{"n_layer": 13, "d_model": 160, "n_head": 5, "n_kv_head": 1, "head_dim": 32, "d_mlp": 640, "vocab_size": 683, "activation": "squared_relu", "norm": "layernorm", "norm_place": "post", "norm_eps": 1e-05, "positions": "rope", "rope_base": 475000.0, "rope_fraction": 0.5, "qk_norm": true, "attn_scale": 0.283, "bias": "none", "tie_embeddings": "early", "parallel_block": false, "extras": ["local attention windows", "value residuals", "hashed n-gram embeddings", "capped logits"], "init": "uniform", "init_std_qkv": 0.0657, "init_std_o": 0.0, "init_std_up": 0.0657, "init_std_down": 0.0, "optimizer": "adam_atan2", "lr": 0.000513, "beta1": 0.95, "beta2": 0.99, "weight_decay": 0.32, "lr_head": 0.00887, "warmup_steps": 465, "schedule": "wsd", "decay_fraction": 0.39, "decay_shape": "pow", "final_lr_fraction": 0.0, "batch_tokens": [16384, 32768], "seq_len": 512, "doc_mask": true, "train_tokens": 135600000, "steps": 5707, "dataset": "wikipedia_en"}
Each number is 500 + 25 x the weight over its row's rms, rounded and kept within 0 to 999. Layers, rows and columns count from 0. Numbers have three digits each. The size before them is the row's rms in percent of the matrix's.

# layer 6 attention key, 32x160, rms 0.0387, rows 0-31, columns 0-79
020:514523534494515518468449518501536538452486491528487502531486515499539466516496515536516506541497495534486468502497507519529481535539512557504508428496493512543506532499471518517487494516528490524483489540514531509517494483465502560503536505
025:510496482515500495484571513485517500497476512501505502510521519508492503535518492504461470534506517519482475544539526509506510478510467496526510524535482498453503505537489519525448543512511484465523526467471490458556508562550499477483508499
035:504493498508484467461524501463497518472499511461474499511500482498488499510521519527484482537545498488494526506518489523478512444493494487500493510545522490483475533490486473516491526536487483482525487488490486453477552533543497485502452538
056:545522511537458475507465498503495535468511508454511532461486466512503511523521507497502513453459496443498470505469491499502477555468477507503512526468500518482522497476506465477491470473497495488495492532497465497559486459548526474485495489
104:506472474505531499509532503534521534523510516496524468483506509485449462500468462518526481509548511492521509481474524541504426500517493542469498507509490512523494468449486507456510497520497515528478551479517480523487501517501486483501497521
105:521471504515472509468497496501489484489485499553507493533489465474531493477537501518480515499527492457534487506493511543469484484531480492515518520543515491492569486498504501492499479492534500480495536502488473523506472489520539536480509520
112:486502499531490529518442513469491498533496516476522489483520527494470517500543553479511414480479501488511511514499546493525494507498509538546513526484510524513510497527503488483503461457516523482496510480510489487512507483500525453522498485
111:490472579488492493471492474508497477502523471486509505501507504513496502451472504492493455487518504457491460461473514537477528528519483501474510536474501505507501498511480494525518502516509515522470540472549460526495518522513521552535444509
031:515450502529467490501559481542481475542472520496467528486479490525516518501508499505463484507540517508509523520487456504490445536467465467491484514490505537471491507509512488490493495466514476536532469471502483522526524513553499426519474528
034:495463515518488498519502519485518442536506491459520481488487489502538497525556495505399488500543522468504525507483528476479479555516481438540517485550490499479491517519452511483501509502496501546526528468480520486508474508530472483511500509
047:490504481473504519475529518485516510525488498535505452523554492557497464494522526538473543541507497517462478510496520500526508472532511481513503514542508514476521499505539518515469537549502497466507516486499489486485502531518500538517479546
098:520544508489498519518531491500498491517502506495491543477458479512519500531506441516493475469459486449509475513493485502492480523481488514483528530481493528481506482513501501532497507476510507487471470557495481515525499490524520451487491485
108:520517513515506512516491487497552519512531542504522515476490509482509504515516497483488472520544502549484448523481508515449479482475506471501488444451452502456521515544527475531507501519478488470521556453507462528477486480488508494505533476
112:494481451522492476479519478475467484544450506489472488499475490501472521512475490498493523533464530471522544470500500551466526469505506494514540525502452502465514470487520506503515510505520516458515509539470479565483511464536483515490475436
112:517512497479533506448507514524496522486503508479471514481519506477478489473538504456504483522520479453502488496539467499517529473477483530568506522504545475447480489497483498500494427503507482450471491525499524541513493483488507516509512510
117:521497522506471483528512517549498504499517514516467488561471486488502502481507534503525558480465524503507488524493508521492486525483500497447467516498495474462515482517490522491485586532489494486531530499473516525536501516529488497490493504
110:516507479499531469500515532477466461520544460521520467515494471511502491503486498492489488468527494506481515525461503523491532491499458489552538487568490483525525492504495501516496527528514491471496504484500491530452482492508496474494517510
110:491515478495454508448497520512513524483530498508502514487496496511532487541501498499489539505537510477479525507478503529507551540505532503489477476438486520535479495541493482498523442492502487495516526489499507502540491488501439567492532541
110:436473498509495495542497492508490494496476500480509549469462535484537497534538493475490495484488511471512469474484488522486481494505499498473489502544486528556481502480546529544505532497496507523483518481508508477506474490508496498534493471
112:509456500510516507464496495484507500515521519500512524492472511497545534466515478529521493476479488463491468502498501476502526513504493471472455486513508516472483507528499537495492581477491461505484471546503450519472497504456461535496511535
115:569477481480494502527482504493480514476532507464518501485474558527542528483460506471522531467522491508462502499514475408509507484495520485538470517490465555449472494464472495474520499463500514553562504515529545502480485504476482526512448522
106:546477551472485506523532530530522467521467517473543528515488493490478511459469458480485435532443497475495460456519517509482488509471494499526496496542536512514445495496473526506461528514520484518567498531483480512454476488500507502503487505
117:486511535505527500477505512491534475512466496489472508490476480514457498466455546517494518492543519485530507528492447532503512497511489529527528486466522487487488482513491524512475544480485545516518492512463500486516506445522435494497469505
117:544483496499543505542544472466487478519479485421494513465512521514504488513501492480457536502510525489497499509452519495509487524499510530515491508524469461442512500518527545518504479544517519511480480453523500512459502494506515476494463506
108:478505588463471500503547496527490464513524510535485521472494503474484502503505546509483449477499484513489514470490497478492504531481532544466442499537466489487508504515518487453506491502518488473502529440464511507491463500514486496532519515
115:526517508472496479508509483492489499479451501533476492533445482459507521472543546518479549541489515503524512530477538404493520521533494506528487521531516484531477519473512467480506497468491526490452545506470486493499477456442497548529489493
119:517534442461467488448495525500501503476458525493454501550487511485478515513516500498510545501532498462530526508508526511502535496479491486541510434473484523523505514549459478518496515543486510503484523463497489515484488518474504468507488483
113:478515463514488516498448524503498518507499521520491505494469462485524505493511532520477440477454475544517553517506460508469478505524477483496527533508485531519514494438523498504453527525465508533530530548482515542485468526460473490503509539
115:504495525509474503499494492504495489457532528467534502516479497513515504490495447542479454494491537516507545480524541481473528527530459501509471486498533494500502491514498490460493490497486491534451483475481488558493503499505508532509519489
115:530474469479501516518514485512502504520536515537441520523472459507469552499443459513489443507492481490476484494511483511530491462498451506497517519509478467498460514509491481521479476493466525555498495515468530471520507510527534466497537534
113:486481484500506500495480486500493504496486479465519457461483524514506505496493579493496507498489476527507547505528549506504501519487456506534517521462508482518525508506514505499490510470484539469482473519489491479494500489571527476515453530
109:462488521517480508515485527468526509492507488534522509492447503504480505518436471502490510480473474528514521510492518518491495524452528460542484556477505477486505518491440499516486429499508479503510485472479519459490481502519448540478515491